Part of a small language model's weights: width 640, tied embeddings.
Each number is 500 + 40 x the weight over its row's rms, rounded and kept within 0 to 999. Layers, rows and columns count from 0. Numbers have three digits each. The size before them is the row's rms in percent of the matrix's.

# q: layer 3 attention query, 640x640, rms 0.128, rows 557-639, columns 512-575
# k: layer 3 attention key, 640x640, rms 0.119, rows 557-639, columns 512-575
# v: layer 3 attention value, 640x640, rms 0.113, rows 512-528, columns 512-575
# o: layer 3 attention output (transposed), 640x640, rms 0.104, rows 512-528, columns 512-575
q557 128:486510545592480425534520531456489461547562465500488364469491645475526497536518526453519479465569456479454526452460465479503533568510506479481576379473583528584482538586513417378474480472483563
k557 123:500453514477595513542586508447522485477530521536500549593465544547431477470503450580444500475536526549587483537475464488541454530518566468508461520501493520557520556501479525505525511495495493
q558 124:507480506564505549506552554447462479607466477610511552538508578432464496514541461447537422490525493462436473488496534434464511568512529498543502506482510490440474529491509503508510469531504501
k558 124:465513520472454502482561478560507480522513512428522503470544486476539486448472498517541489506494544498479510493541573515523527478527502456470420495484474438545527444578511515522524575388423439
q559 130:560495532436467601493461454498532471519519497547496535492511503422504524497421532485452502477526473486535491483501456558489501424574532566432537527553524542517474542560484477529504486444544534
k559 128:494497430461509461471564577487447447507527515486453407434499470493575465499483493486489524563473495474477477527472519507468482521518492483555501509476440461453472439514561520512513556455509481
q560 123:509538523564471549559541522538515500423516469511468463373523516505467438551492476521477576529506467483520507455498551530525513499464505484589548530492502550479511523568486428508585469532543444
k560 122:460521509517573496462535474453524494476563495516493496449552444491567477523471511488559509421419470527500514505550465525457532467513490480483411523578453494453515502502527522527486534423506501
q561 122:507519546604506538592441503530506472557473543484499533461501518482449490510496517552523403461553538567543512468553491476479512469471513495490546476550507506501473512443455405559510496455506519
k561 123:513503461542493526508524506470486511469422487470462510503498463482468460608511494477452535446536490544450465473499520554458502521572551468552485521441465569501459546513494442442550500496482450
q562 127:455425496507541504508453479484526546503533462507488424484454448511505504498522578512501508522510458458478500524506507454430514459537556511442478479493501557473499482473570459519514497503461531
k562 124:560478480511478467477434499518534467496476478539432537464514522508537466493466437557526547476531454533484495506559555539499527542591406517437556470518532441466478521489502520462495488496475444
q563 126:480496447574557437497436414485471489564475507530460456569541472472409548487464475461499500551583506504440393565594533533470504509514453469543498446520528475460497545494488503471511467484454490
k563 123:509533485461452481499542550477510460442521584495482516508417541521484511500482426458472515437487484518497533559443484545527558570568449520474503524546536509484584489490549486546449574469495498
q564 127:544501495498514506537479486456548502565395450495524459454536512503482533438469571480498509496506463523455528524515609417446514481459464471521507443495472434521466578524539499491521432448551510
k564 125:520485392471490446532448509476446529446539466534532576471560544547516438529509488549491551507431484526549538447544471557530484530484476451502529467438561557457559466582437520462487531500481454
q565 130:544460492504588491470484489446523461529545521486483482459486497478554505519479562483486485469500437433477528530501464523504455470532523509435560581513530564457524551517475530485484507555528512
k565 127:524452502483442561536596537506455488466471557568409533523481497553469562533494499510460516529554575497491496536592550497481442526507450471500446475557507504463542495516527478439489491474518537
q566 126:551471541482469511486539550451504515477388438544495517519473515488502553524550561517521487517500432510422563484551542506506498511494455485525428544482533470479523509554527457433504516502475498
k566 124:477543556500538545541446423522477485512528474482487487439530468494515476484449454538494520485492472487479442467566514476504482472549493468524469554474452435558466519508451538495467489536562502
q567 124:427468502529474414391533460427497505490518488486549479463533559489421546523471496519535506540484542432429575491471464522475439517535466438525499523487496455436492479528489557431583497545535526
k567 123:480516509509549509511512530495496544549416495482524554527586563494522473463462496478509481489489560530566535565490503448498539450504507476495541505593468530532498488494517530516561485571505497
q568 124:454503476438477464515514562474494524516513525421571484557512486461501474522527476469523487467535449539480561555464498493556461501484523502406494525493467427480450527482496467522446536527425564
k568 123:430481489515465537487486494511462484457422537535532499428423512526505478498509470529466528532536459502537505476462471428461471493501547473564538528472533496494557567484459555477541528544547497
q569 124:499506415497480463528502489505473476538505530426511464512531560585531503537481566495510483444429553462512548543508521474553485484533480503498512512431447471470450477452515492444437500500529558
k569 122:531471581458497537543431447546529519527514531493517554472463465483517499577528470491481571557501453564470518495521608544523486491487508492472458478590524584535567521525494537491546428477574489
q570 125:498538525553433500490466490521536529530558481496441563510543487547542547478416461533455550450612471488474483569551508465510586566513465476508505515499494456505526508559439516476414476525449516
k570 120:496531467487516480494499473421452421581451532549560487404502517488474483483537536482530488509530475509461509518502454524473454430500490507552413481542526470511514429543524465443439482496553495
q571 122:479534494598508494508515558475490483442430434511530598517528530512515505493561519518506513478481494506548508468576498557599435538519470408492482506519464456542510492462504475510448424560448535
k571 119:586480519496482493482571506521422546520511515469461479429511558515504458452465476414561528479477503513479462464514462509456496483450572467495420458530488537507553510464490520536554542513534565
q572 124:489519455523542518469526505506554425484516509523520482477478508375491490477556467513477487500571550491523547489525425495542525502606532438468512459511552524417464441561519531534455493485487504
k572 128:504498533517520505514458504457519510478453497523525403515493441510498543465474500531473532508550411489462486437473511460483461519496506539462502526493504542521534389487511531543542521468537498
q573 126:541449566513511535483517508524443488473467537514501454523537509495487496504487509458511510430466488515518444437551574504519462513498580489420428545650489466475581502470520529490494558532460442
k573 121:452526503516407443455525462489505542454437501528535438478532506610492477499504458486560490503536500487497547410500490465474476482457474490472453484444533460476436503479541525411491453496496529
q574 127:541417496510489484484485523507526442522580533540476522464502487509470537500412470494515498482548548444442461543399517460428531475536543486389392481540515576595481507535492491459541441450492502
k574 125:470625426511520455515494524557536542495412501450477472442460530455443495508511499505473418532484573459529457444450498498433447545511383490492527517468487454525523539536503524493520543570462530
q575 131:517501541454464500410560519470490482454466468554567502501466518540463468468438569534546567521480529415496496547516457477433487409525500505550440535453508525548493435464458519525433523398494503
k575 126:494455519524522435491445505586566483534560538539524449471420463494496444499482464539480483512429498504530503465496543480458490485491485499538486471518566536485498495525474468487525557453477476
q576 126:536471390492534534494514458542468557550537504414568467527524599562509457439502459545525480517471447501496523510577527470472530500508478444503566490531481555493507490427473496449536468500528545
k576 123:502523500526492534464495567498531416543546490575462554554539530514498511497472527513493518569386585419460486533484473519480442484524430454513546439523538412559513512517531555566453448535511444
q577 127:539523491508558543472518498515498539484560509446434395437545559466464459503568504578456468513548530515549553517490484514449498445495415446539507544437489535489560408450511511516487476491515476
k577 123:458472482537458486537444503473459472520491561550516523447489488465493535419462532507568544542502441509437488554535512468488494546553436537438544469506526497515439446493539480452541557513550539
q578 126:524475508493449476496421549537513516445522494524475410433507466541499487528468505588508534499406491543508557483544494502474475416521520439554542482556531510524526518525434491511435471533507372
k578 126:519518537543487537506465573464487542535509516471468484540429578442512545512565494508470550518493512475549498517522513504518476498457487507426482473519476539510502546469546534506493446532559477
q579 123:515546540506534484522574474418541459436547457490526558500494524487390514537540500495514472478566497533481530529519471416511467520498498486512527455409527431573483499549591472479500532519485446
k579 125:452469455499545512431445489518549500529479512427390511570531447534507555499436486523522515487395488537497537531502522533540514533525496537543498448530543495487573546462534518560468405486474452
q580 126:504511519477519484520543538560468444410493511533487424524485518505505496493594503480572500449518476479476470503564563512470536519531532536505516464527537554514469539428482407462502488488458505
k580 124:479507500566526464498436518504539511497555555573498560474495499494523506517484422470533473567463537531447467522541442528538501499443465493426486507464522501515482526485489505509572521476523547
q581 127:460477417495530664478508548493519526498562474541514504506516453478526575491496503501490520556502487484483514438507430480455455450503487463501491498426496460492477458444507572420540426580523532
k581 124:538497528490546530477565518526565489485534480414452504491456431497539499458499591563464548491438549502513461491506541438534514497550438496525594567493456428479512545514507456468487518466470468
q582 123:486399526560469493531532488415527551458554516456539476534569568492482552605498459429463431544471465527537474602475436500435514519528572451521446501490457517394480509513534530494480535462497485
k582 119:435477537497459518495429530518424539512508482546478572527542505595497413529509487461542465522551529522512432490504494515425480463464571487431477491486528468484480417459551486520545442478480461
q583 133:498529480563528516526468590434472533506549530531460472497467531552496496507516492420518458504422481533475475472407452485543503523434476465502469537508440544523512516411481462535469437490505514
k583 126:503531476528443523511515533506492453543495539432463489520470494458429489569520491529531540510480479456493587444459554551533558444578551464466528492496519469479456473466448502524503407527509572
q584 125:517473505499477509569478573519604449546550490490534473453515529449484528509475508436556477452447561510533473528505534497477482519453479480470554542529528478524466442460459486555495454474509546
k584 125:520528508543487534517528476488512577531488607475500449449493513448425480460479460494453537481404459507428543475518473519479562510569499549519510519520552527434435515478533454543403490521540531
q585 125:531437437508491519500447493580488457501464525484472459515436459412497502473547512500535488509541542474572444531471401515479533498475520476489524534449463513505502446470542467451494496427514438
k585 120:489515547504496499499479530501512423437465529478469581444550445481511490485535457454543489476504539563573550452482565530605509483546499574526497505457509499570492459520464589427563487533478489
q586 120:525471464438487444498551468472449462530493425544509543525459473500531441516516530419503525470475502475475502503494524408519466492530500523524545520539448458499479480478524461513480574506495473
k586 117:505528483577515487537537478521489521510548488536493551519514516487584502496463444571489534507499522454443529575555524539477434484488562556519540534425511505431470502523563542542483499475511469
q587 127:422559506472501502557459542500479554527475472523526534495478480488477522471439519505530490507533531565521534541490570466546444444491637484483485535512553487416481513511477476495538570506473538
k587 126:486385497505459485502442391541541566520570456501514393507496531490470449458566470577462588491505437510503504424471453514520480474441440510461500467480443476553541496511484605503509455490530529
q588 129:566572494421540541535505564396525506481444616494565484453482525530527492494556502540426502445514584464484499436553504407512461475527472508535458414514470495513588475480510496495509555596508486
k588 126:477485506437537533500513504536464501454500465515503570521567446516572551468434527486532437497513554505483448494483548467570457481471494540410507523562482480442496452479506530437466564551487479
q589 123:481466484547481403498527492418522536483532494468489500436499609530537503512508504451470522456537506459516462492487508492477516510541517490420535545482538496520502503516539501453544471516463534
k589 121:532502513553465523472556458506411481563502489496503490535519436574507533536500467479533431527498436516510523490459463449481504545457515528578563530534531525515486511411473505452448542542490475
q590 129:427528560463571585515474446524430561512500472437496510503566469517465434351538572468477503523406559537478476439525449442473486459463501517544523506459426527504477512431440524559464585577517428
k590 124:507499477469496483481471521498547469471485543496567497494548497503526535443529462486480456507553453492530493525465556530447582529547480492520570501431464516521510577547493477508511496511510512
q591 125:525475511493521510545462488475497459545511495524495455478469520465522469531497410513536479525509604572461450503486438534478539559545532462495477498429519445469515464535429441468501501498508551
k591 124:489468484539475482581497616525498462478469520539569505539481538465478503497474457461489503420451482459488502440589448474502443504443503530528533455578464553537492554404494555454447470484524511
q592 120:480398522580500456450542480504460508507490542542473580440424509449537501486510509485463500480541513486527544560476531490485571525521477530467520507471568545458595501453472586522549493522517529
k592 119:498495517533577613532568477510466497500514487520564454561512456536507488450547472521427464505490536535436446432551543538463527453457526494517461451451461538548447558496511563522525532563486491
q593 133:515575507456494512536487473524505571509548540522558510500479460509472453471503522463508536499557503490478516480471557501467499518549522477501562483499471573474559536539521531489507523484462448
k593 129:466481515465535479499522459466499476492473434420502461541565539507531471473516516465493558478496502499530473508505446524493513514470437490530476455504452514477462517515538456492518555562485519
q594 126:439467506542417492473634433495455519516539515520478480590567475552537510480455493449542504412496489550469528429490424545478546477486430482449500459497480473463516566592524507501521540482492489
k594 128:493495408446543512597460433481531536527528485576524438514408478491464504478535509531441505451496496557538509506487492495501485494554550495510472561484569513494474566470458447548476397526552555
q595 125:527460432552479565452612471469515498471493454564539504532479456433518502524535501483475552498530508558475461462508503468537440541441508512556444512492502447439559521518502514490536550526550506
k595 123:452503481507504437394432484584523465520427486526491529533576527537537588498591587558511507461534500486500504532538513521538561483518524516535519535479497526402467475476513459522551473447518534
q596 131:497532557479527476487558519471509541510498501456512452422505456488549470516471468506468510517434468522528540508460462494519510534473473459486511526534534481545555508517414458517484523473451494
k596 128:474591540457492489515441497474445470547484542526521493489496586555438528510448526539536572492505479521444512489472480466450447471502438490464440524567483489517489482474469500593528518469456530
q597 128:553492485534501578547540470476517585526495480494517463553473453511508522512482534558407502462506470435495582474536538486505504498484537499493511538468455498525480469418566478508493486425487495
k597 124:532473499526516535518495480538508406566537577435480530512448404526528545538486436439500466481460517510524468516458477576459493488485419484492512496476465469480467422501521482454491560536523466
q598 137:516524485471562500511432514491442479451483524463430525497488498557514476534489556464402500568499449446497516382467467485615457498535498538379549503464526495529535524568458478518549554547495420
k598 133:430505519506492439485496516499444496529428405457483471496503463414518512453528432509540538522523451526466515519493482534440483533464562515502487488491541563567531486539487560384433546447453557
q599 129:513473453519503508564530485493523488529494533476505502433484450582516467458464457496500530544481427476551472459495557517529591432568515489530489545544472557544470435525503503521528497462556498
k599 129:572494459514498502404420542526502520467521458520493529451551501525498463571483540511455529515461428513469561504603447502532504485449509545474549436450536483525478568515586428547532487473508453
q600 127:466603477516540473491535595557541589523493513541559529503436492461441568556522440471422543486445523498481484470501466494489503486543445561498495483467473581571483526506476477451501531453454460
k600 125:545500476546556505505449474487492540454543490508438553477522531452524447514552557511566460472498553539511503422441424470507466483489427509492526508545449526504523540459529460525542539523490471
q601 133:481494517526514520523508463475502474527494486445507464477463506490519553518515531462512534434519482479477518423490529478492556517535497479477509524543513533529543534496500484477480546432578458
k601 129:447540484470559463500510515518521532508456506486516541443549449549539502509474450500471488473516496496479588504539508533519465535475554456532505559542498454450427442528481564509483530509505538
q602 120:489494446554508511522509467467463455556500418514555552498481535483418535449509491439520494534517528425505486565540532568583539493576553531489471491495543543522521553450483542548505559488491479
k602 119:483576503453540535495484548503451521471608595531505530502543482515517524554544507486451500510519569540527563451417508464505484457471467567485575486535500461558621507538522501465432520471541408
q603 125:484511500460479523536474475506516472559536596461474525449387455525471499510384445482455520490584468525498478574536454560504536510504534485527454510514494438547519516516479513467579499578520550
k603 125:489458483574483495516509570458500482403538477506521522486498475488545511504592499481449518523377490484462482493507572511518492489501500505470528496476458519467521453586497495488469481423505553
q604 121:529459431484512451521529564545508484453474456480421507489492443482550471505500451525476509510488549531473521467486508528549521518523540444492475497519539498491451514521503478533492424555493498
k604 122:518502481579474498500525534497476502526505476578472503518508487542508543481478492509510545471595496428519446500505497461561487504446555510593474445486450480501465513520443503459481529462425505
q605 123:549449515505541534481438519545480521559490503509477453469465537535518536559526479497461498517499345442539546521506550482477486585544489496474481526507574521523467454489529495481490447558521503
k605 120:451509497502443438471523501513540562473567571455491480519398501516493527495449498556512436429531535504490443514561503555577474592448439508558494518471463488541486488540469418507519499484471515
q606 130:481558502541535492378485566476465445527490521492568485488450500546521449461470414523472523461536472545527447493496568527512525451468508479563524574498465552511547498485522455502484416527500474
k606 125:562574515483500474520478521430550509509456491516465554517361538477488575547483578546510501573441483536472539439457482526507486538536435492473489504516499452529490557568534583489516482424477559
q607 124:519483469522448477462536523513503519532532546512551484506577461570489431496520557523437534433562488484472496445433508621421556473516476494543529541392431540521429489522482498425491508528452438
k607 122:476515529535515523454443540602569495497487496490514527543497488550547542495446510505491569561511503450485457447526520551440483532558508492461484461494513552485425518524523559462512444567519500
q608 131:498502505552488505485506441459463481495513503527531484511623493505507518444583527442552489580506569462509426488576497493521504504545493460542507546522458518478496538531612472493480498446475463
k608 127:583515531574436516503503515449489522470461573480463486497509549532548494532477539502478529566561542481509515476510497500467456511453486503505478453566477427551520485456499447552477526508500480
q609 130:450518468531552479567473482494479469526470509517545492478506447569448495569484457574451485519468512502462561417461530500550488470509585523453461478535460494497533567507507465489518533500493504
k609 124:509577538446533449561459501476545570482538500508466497533560533510564513475515515497530489570472483534556461417533547496475488571431526486487490480529563525549454468511484514484510547552521506
q610 130:475547526554496568534462510567475494477514459509512557481533501519510524564506439456427447444502486572440560490460576527608540508465409467526536429482439483456508506461494577537533445515466548
k610 126:462521503513471482525566506559435489520499535513535381439508494497527477510526481497533499515453447548511504468504500561479521464457494501528478447527522494518422528498541505491481518503500426
q611 131:506538516532500520557535562529544546459533420553451516415529452401444517518574575542530484484551501472482513536491492492465545463439467476476514534439523553491485457493500464478508533487521532
k611 128:498539475490557500463477501461538503538558541497455467543472474445472496528545486571448548462491605513550442479482496575455481521549505540490453476533504574503529513473540473506528584487425428
q612 128:509508546470520503523556456445423538515492517548459460557509463478420564529471467493521594443517522557499540519540491456508483470436539518430510506486477463558510526500531463495516474480484564
k612 124:528479494526522511544538479574495482497500465494519413520494434512519483530542497521531438567468522513518460507456560497486436487579508506512493563544606505388534510495486461541526528529500456
q613 127:501516415495462461494501507503505568605496512446527524547473517592567439405551469529490535462520506510471500529455480493492495530446517535469520554506489578518575561503453448480480549531508525
k613 127:439545514543592518583453471451451440464525607530507548377508530429471524528516483504503574488474504571502568492506559485554467479543579502520547441513567505510470505506492512598502445500504499
q614 128:478487523497447499517513446485536577448533507517544524454451477489547509516542464580485498500490448492537461472548496536448414542488507426518568502494482541412449480473557541490544466600557467
k614 126:542458468526442505528498480424516573519535495414469556490469547506531485452490509527506531535516502571474520532510489444496498503504494520473554475543547464530536471516491560447511437510535558
q615 129:464523546526502444469466521458517427546531515498445533537505488521497545477520532455540492470498474431464476513514420478559492518523495453473445460491467518556486568488517498539560448459490533
k615 125:497502493521389406531533533497500495491513546527465467429571557441409495535510519527519483454480520600548558510479474567567521517447510566514427503506498549546537448473483476458517530540470521
q616 127:465437484511544427577565553479512478581509439489456523489525489476480424558498565579540501492598497422561463395476496523530506490446490457463492502480482477522495512501571509537488578474499493
k616 125:515579497533472498535475438479429520462533492509488544461502532456520523450527552532523548550509525466552578584532462549535520481477486421527482560517480500545514466529397490470549517478551502
q617 124:427489510513519514516476531526498512516570504529482427466466549478513461457537584518507438529484464442491456522518492479523486526473537431555536468454514460451559545430537504436537570526419406
k617 123:428537511556478489478570516482518520517490553449506586499429510476503557495480502477525584465522527512518441590430493590511498483448482550489451517491442493505454475486570562515449509492497512
q618 130:464491489500552493480575523545483551481549524449429456477486489504470564478468542479432504460458543493507455486461445500538603411495500468496462465490494518580543476526511503510491466517473522
k618 125:558496473533493455567537485533546506467505469565456508559550503507536485498586443529462571550484376473503523457463524492440522483470448590447484463506482584465610475524488508526515555520569497
q619 130:470441502624475521512542451487555503445524483518461487523526527436512465491542509497487470522417481533534484457578491522456513527465496472446468479539547519530510501512529501487512473573469559
k619 126:496499477499540502454547480556515485500574576464433490501505484452482541482520460490495512535501498544492508506487509462521486517561405453480524535470520552506485497473487517469516421445477511
q620 123:566469566458490491423574516495458553459445457552488492479472485490485509536492461579496519440517417504529507488542470598552454512441445410523516504412546529565510513508526492457562442456516480
k620 121:498515501484511453435432523555490550499471460504449460528460468531459493456515557474488457448481510586507527560515532498463512587504516543471510536495482495488514479508541463509486546510560520
q621 127:475510524532563433464507492536499519495515575523488474456541511481460548541498534486438470545473549474496516519531440519530465485501544439456569534535483538520497506530477486614554490530495473
k621 126:549558569488504441521605517504542450459447487534560528491553594486559488455519525578501471488483505494494490524533569487531484421467507538457496466439468483426430533497503509453516494460451468
q622 127:490461443472496510503453591485527470500462538500489458521531480512464522519509490504458463602509537610510476479497456497493511471523552509467489512470434546532531559416427476543529523474537502
k622 122:490478492409514466536552537490543435429532528515510474465470515543587469585506492466504480522500476511509527492522556472471502558447478576446499592514516499460505500454457457550476508556482498
q623 127:563537550504481515458475518520465492498462462529490529457545489505523504504452487492510554517471446491414582502414459510545530437499469516486490448558524540561478500509554506518508512592527487
k623 125:530481510484551460455541469523607483556495483623494428530469549474445460492459514493468461535517494425496558480431528502499506480496424424483513499514501506509547535486519483467472516485526539
q624 122:466459534529459459489493540464584458470457499516493615544497513412495467470484436562488458485506542453542494453430447577445452421500474527504532473449512475538498528522431494523483541536499521
k624 120:541513446553496470524585549460465537494474527497511475458520493517510420519571519500481486490462437471494485470472542428591521543509515497476500440512443526451529477438455494503509513498516481
q625 126:529495480596406395468477411523504475484481475475370549528491486500523463445435464442508570547501501526430513493502456487438526430592410498531541521511474475523479470525465470449553629520496505
k625 122:515523561465531489448481527520491504557435515480540484530488519557473472481494493598412475470494538435618415488540490528537470477446512513476482539515525541516524522529470425564449530489509452
q626 129:466512523450491437487532587428579472485598478462558489500491568530483474494423482538551487525517431471532509516542460503490482498570519528601528509556493482526472490557454496493453447481474510
k626 126:525537517533508515572503479474433504541467514435411500418419558505523448452560529430496554485406561532517435475541569441509518563456526488493474459488541514547391453464525441467465527512500574
q627 130:500508486525483483512551524434480473466452454486579483466502439453439534509513524527534526397597535476458541578392492348442501494478487519572431538521557442423519537516492496567502447497446565
k627 128:457510509444473515496444508393469522452475548518626536523497530501509493502494541427481554481501482525520487477565571545536476475504467463436546568517470496451530478478569502515481461483430527
q628 125:523562494487492401477536451431524486465475494461476483436531439492463430496608455547498444498435508506500443491499542523513441506453534531507565440426464494456483547442428513503555477492512525
k628 122:511513488502503466542615588490506461527458477483580524504572421506547541436490468470445517513497429471585493493521507424451474537509525548528470506500488518530496511476507502432550498484503491
q629 126:497475416520531528546569493433510446535459542533532498500478487552479516506451463455444524518541554535507539472430461535496552615460473462493488505526459487493529518496522488569440523513448513
k629 126:417553519601403439492576554495524481473474494539412499511479438481500490570481479483448479529540488454429486496429499526528484449545531493486403460488553510480533424460516472486556464502500434
q630 133:542499450430555538563503512484519506525454475479505504518480468496530569399361486554434476478450531526510543517464517503538471499494487502464590520533514523446523354457515463428491493505439527
k630 126:430577479476450540505512529485516462496463510486518484580500448566525537482497492556499529533498397511505504509617646452426469520545523429507498488491463483499507519501493518486456418599533496
q631 127:514499449512541525570545499523458459528437471521478542508451534512538494493407543562485493530474443494498440476453532492515505441584503473498498512540503566459447579519536535546487529542512480
k631 128:494522546387522581454557546499497593517463540504517534503495528483523462401540503508499506538510518499464444525552494575477476526521582500488504500461559489503531489556476467549518485468468498
q632 125:520503474487508518447464543552547480467527464505447501478495519531473561500449522432517517471473521484452500487445546546483533522503479525530576448494511464510526495517497431574561464507519522
k632 126:480528474518513397490527524518476456551554484500514472437503476482479442496505466518471495548517469503550534500545503581515454521558483486478447497545493488489568535488488535539521475465461472
q633 130:537521462396498501480431421543464505455432569530477497422487470424497544463543498535479518564499511444455495543495522416450562534444471494490542397476490512495501491503525483535458512516513546
k633 128:493496499440494583505451522582423583487516476489524506547472467443494538481475511518500476465466482540491461488554496478460496449550527569544513516576516516428442490485474399471465403432486516
q634 126:514510531514553529507514470486525545484476503517525516468533506541415503452482575526494503499466454521521504542421533491514519480605430513521558499545426523544451497524525537458558569496502437
k634 123:524417577494587430515532497461529476574595494454502495509504417525474505498500498499502525553501465479408468487473501527428477543530516499519429568544524496516467555533469504474494471458482524
q635 130:512438505488429538499478466515474474533589499505442539435480482462509506585483447488539481471458506517521507501513432520516498471496470516529604511489413506532513509501455467487605502493495500
k635 125:478537481459583478466526530453440509492493601545481526435602483466519522467501496517529453481509529436500528539463470509516557489522516499472494506493497578463511531497551505582487504406463475
q636 132:538527543517505500426534513539533489456506495499548461545541486474455480563480434505498510527546512499459551492545513561433467496483481542495580488473492545503494495477473515485484489543501567
k636 125:455494519532511534579453437593552529549477614519509531459533458489541528489527506561537497523469492439510493468515466434534468490458468526485488483438494442445492453512497490546520483503558493
q637 126:533416489481539509425486463505413468478495523477557504501565554455417512517529541453439502523483486510468491547496495490468543497463553537548549512476442459550482460434485571566479527484444590
k637 126:479512568595549453506470488529473478534582495459476495538544463546508477485521453379507438547533530438505511519504467442496518490463457493556490472548455487492581506493523479475557521444548516
q638 127:525553445535502463502465544457481538466499441612483406486559535399448459534515546547454494492533486572542517519515491521504480516483463411480486495487560488452499466544504488482572480435377481
k638 122:486515490538474512474493489427521491470483508468464496506531547480482551482494490493503458466530468499433481522500517499440429558500486521508481482433437450541560584593476506494514489529512452
q639 130:577520470516466481551465485477419476488500532502449540446501507533505452516499447480507524483503462497483439505451509497497500565435482474508518561480526543516517584470533474496569475434518516
k639 127:416420520523500389518507486533457479521510577536469490522477448515400620543452430537506535521575543502497476574502499530533496489478528474533477496492475470455491498503506475512438531506504512
v512 101:496498489494492520471514478471470507441524434509505551483497509422422449528487531526498519501508514469519484512448483493518521554469504518511523489528429508556460530574504491521473506498450528
o512 112:475536484586516436459470519503492454536443552452502393508575513563561563457471508578495494531543481453491469516535524447473487477496543533516458556495523474399504546457481506510507477452531554
v513 106:512507486494523532535522520538504520465487492493545554452490516473492530508514504508503592592473482542488517471482456503496503559529484491468511531530489522511508532451457526548562505477519577
o513 114:475478490498485528478462493509489497535543542479491518527490504548493498491524492465514448428494514441511469554493511528483523520484423498488513522493445539494479494513592449461472427494487495
v514 099:499555518436557519493426615488511488478492386501513494467540536555504472473494453503573524437471535512509544502479498516510486454498445529522511458516501453481385534511540495478451497412512494
o514 112:439476498610419513526545534513452469504501498481460484510475465517505493502489506529496490525511457498579507555547468445509543504491465443549486498499512550559566537521501460507542585564488504
v515 097:501563491514531554466459472568475532521550465478561508520465466491519536520447510511567480536541507447430489548539494487484550449428486464509532490563475580456479510501490543491545552514440516
o515 110:433444451561459530509512448397523571552478509615472549480507390496462465471475518439494505448453472509521426530454481463550461511492447510509409559462505458500523434481494440516570474494531545
v516 105:541495440411505527522436530475429495503441562444444493466531527532544519606532499500493511442424488511498505472460596520443497537503524530486529501513459434485431531568506509476492497506485541
o516 117:509533497506533551547579502465486486408495468444559495493486467521442493521506515476443526568471567452517485510506516506528528552474535492496435470481495520494518511489527434560482558469501505
v517 100:546508465503499523444579533494473479478524485537434518485559446525540461558508604475517453516498537465473484512497561611485478508491493464476456524438454532515468517495555493562535560424571476
o517 111:446526518472475511522499475563553451482528512459472459529514471468503509438475450488423534513415464554577464439499536424462463531468495532488525422576535517384504433502464474468468518478517539
v518 106:593523506488501478477542484531450480484531504499623493454436475536471471458532514466525529507477483447458557534521474491483468475556496530499462511499496486465486528543447483527419472469520547
o518 122:484423496524550417546458514503524489532473479459463538494476499470550530479447584471525564485518474532551486467518516504538493484489479508486479511535517500531467503443503476465692548469470493
v519 104:518515524546551426554453446444522550473468508493485581429487504456456531538493421500465518502475526487552423509511621553523432488490507527525534432553504520525570490454548486556541515524480523
o519 115:481443444501449554551533505510450477511525489562483468516488488509510494397482510536541524512499453486535481554564506545461519466487519465466528537500507427535483435499498551469531555468467551
v520 102:508511472569543498490592578525466510563556470547487516552490495522511517473453501535485580530580515525473503502473516486565522516475548482461507501480524557454491500390571482461514521467472492
o520 117:464467521430470581522395470451551537465518529514526532487484498494510525546535477453459468460474538472521486491483505524500452491473470588469476506421501454523488545565499534540433464452561475
v521 099:474536495443509428513476434480476458547541478560546495489547509439534526496497454504451557563394532496495495479454515481466478534471514422501488528496524492559450480524487504554499443507506560
o521 107:530451505467585531562498596429489513513441510498482474455486553481512447499493515478505465491534481474458452494448466566518478504531522531505574480513449491462583544540539492469565617416473416
v522 098:501522552480455488553546509364544517498528488471507594555451500522491521495515507529510560543522438420525538545486484495504452577488501533574495587525426566510504525532511526462450484514542496
o522 110:492502465471579556450445467561475460500418499589484490500503521539469479501465547500553463532438526514463494427564548449473568398476519449442539437457523525544457479452449465564499511506488491
v523 109:476499512542495479516464440546490395452442557491417516572467510523512482500451519551535527500498494532458511467551426534455440510486506588485512469450492560527493580489463445594479434532512487
o523 122:453462486529478526491545510463485532459459502457581415476464533506406581566462486510537493492458503478535470522469526526538574486503534456540502486487510508459518375513516545439539533463508516
v524 103:397448527500569509527542456535479566436511470482518568468573530545487451508506536512520435543491505538567544522540448480478526483455511485506505510496521445376518552482580498527487536448462516
o524 114:508594558510431522456443531512478479566524561537505460560466389476503549499429557492509508535530535477517456479482553550579454479531440474512495473464529473600500455508469426492471553471535516
v525 107:524501483510485543508533495496554499513561460537579427585536462488556483536454508511533502436457529517545519498468496484514462465457428592534531460548444485482522534520456478477523494470488439
o525 118:528563512485425490485491570551426470509442566518464470444518497544484502492475537455442447538458540485466522472531499498506473533511501480506450493491536488574521479518511519477497456483483528
v526 108:563502482460408527542503497475489512459526472447511511516527452520413452585505500467515537597468556494519461548413507536475431511515505519501540559453526417477485519421471472512522454547517478
o526 120:416523522467507496468560568539551504526548517474548542499416484499561513429454542464536530470479518559452548503537493459467569540516500482476481495505501556522468483582504463480391558457527467
v527 104:511527429565514472457485471475491478465558533564462525536493484497519535499594475525504587515506500587503434475538498438535519611514516542479440543479500464474515548603563477538506461568394458
o527 114:463450471443468583515523588490493548545427463456547452460538506514476520430451490426551477502463479435521561524529461482492476486507485482454486448448516523442481433402493514508531483442572482
v528 100:551480445526472546432484486502500532499410503484475545524499560494500572459512498505486496485474506519531517557624481496505460513471480559534492574475537472526562523516461503526490523457551478
o528 113:479489561504495522528478445471494509564504438561567519569500440491471501496538531509529494477473455438470456483453492494482484569503558499486439430539473526425493505539452509455508430546517576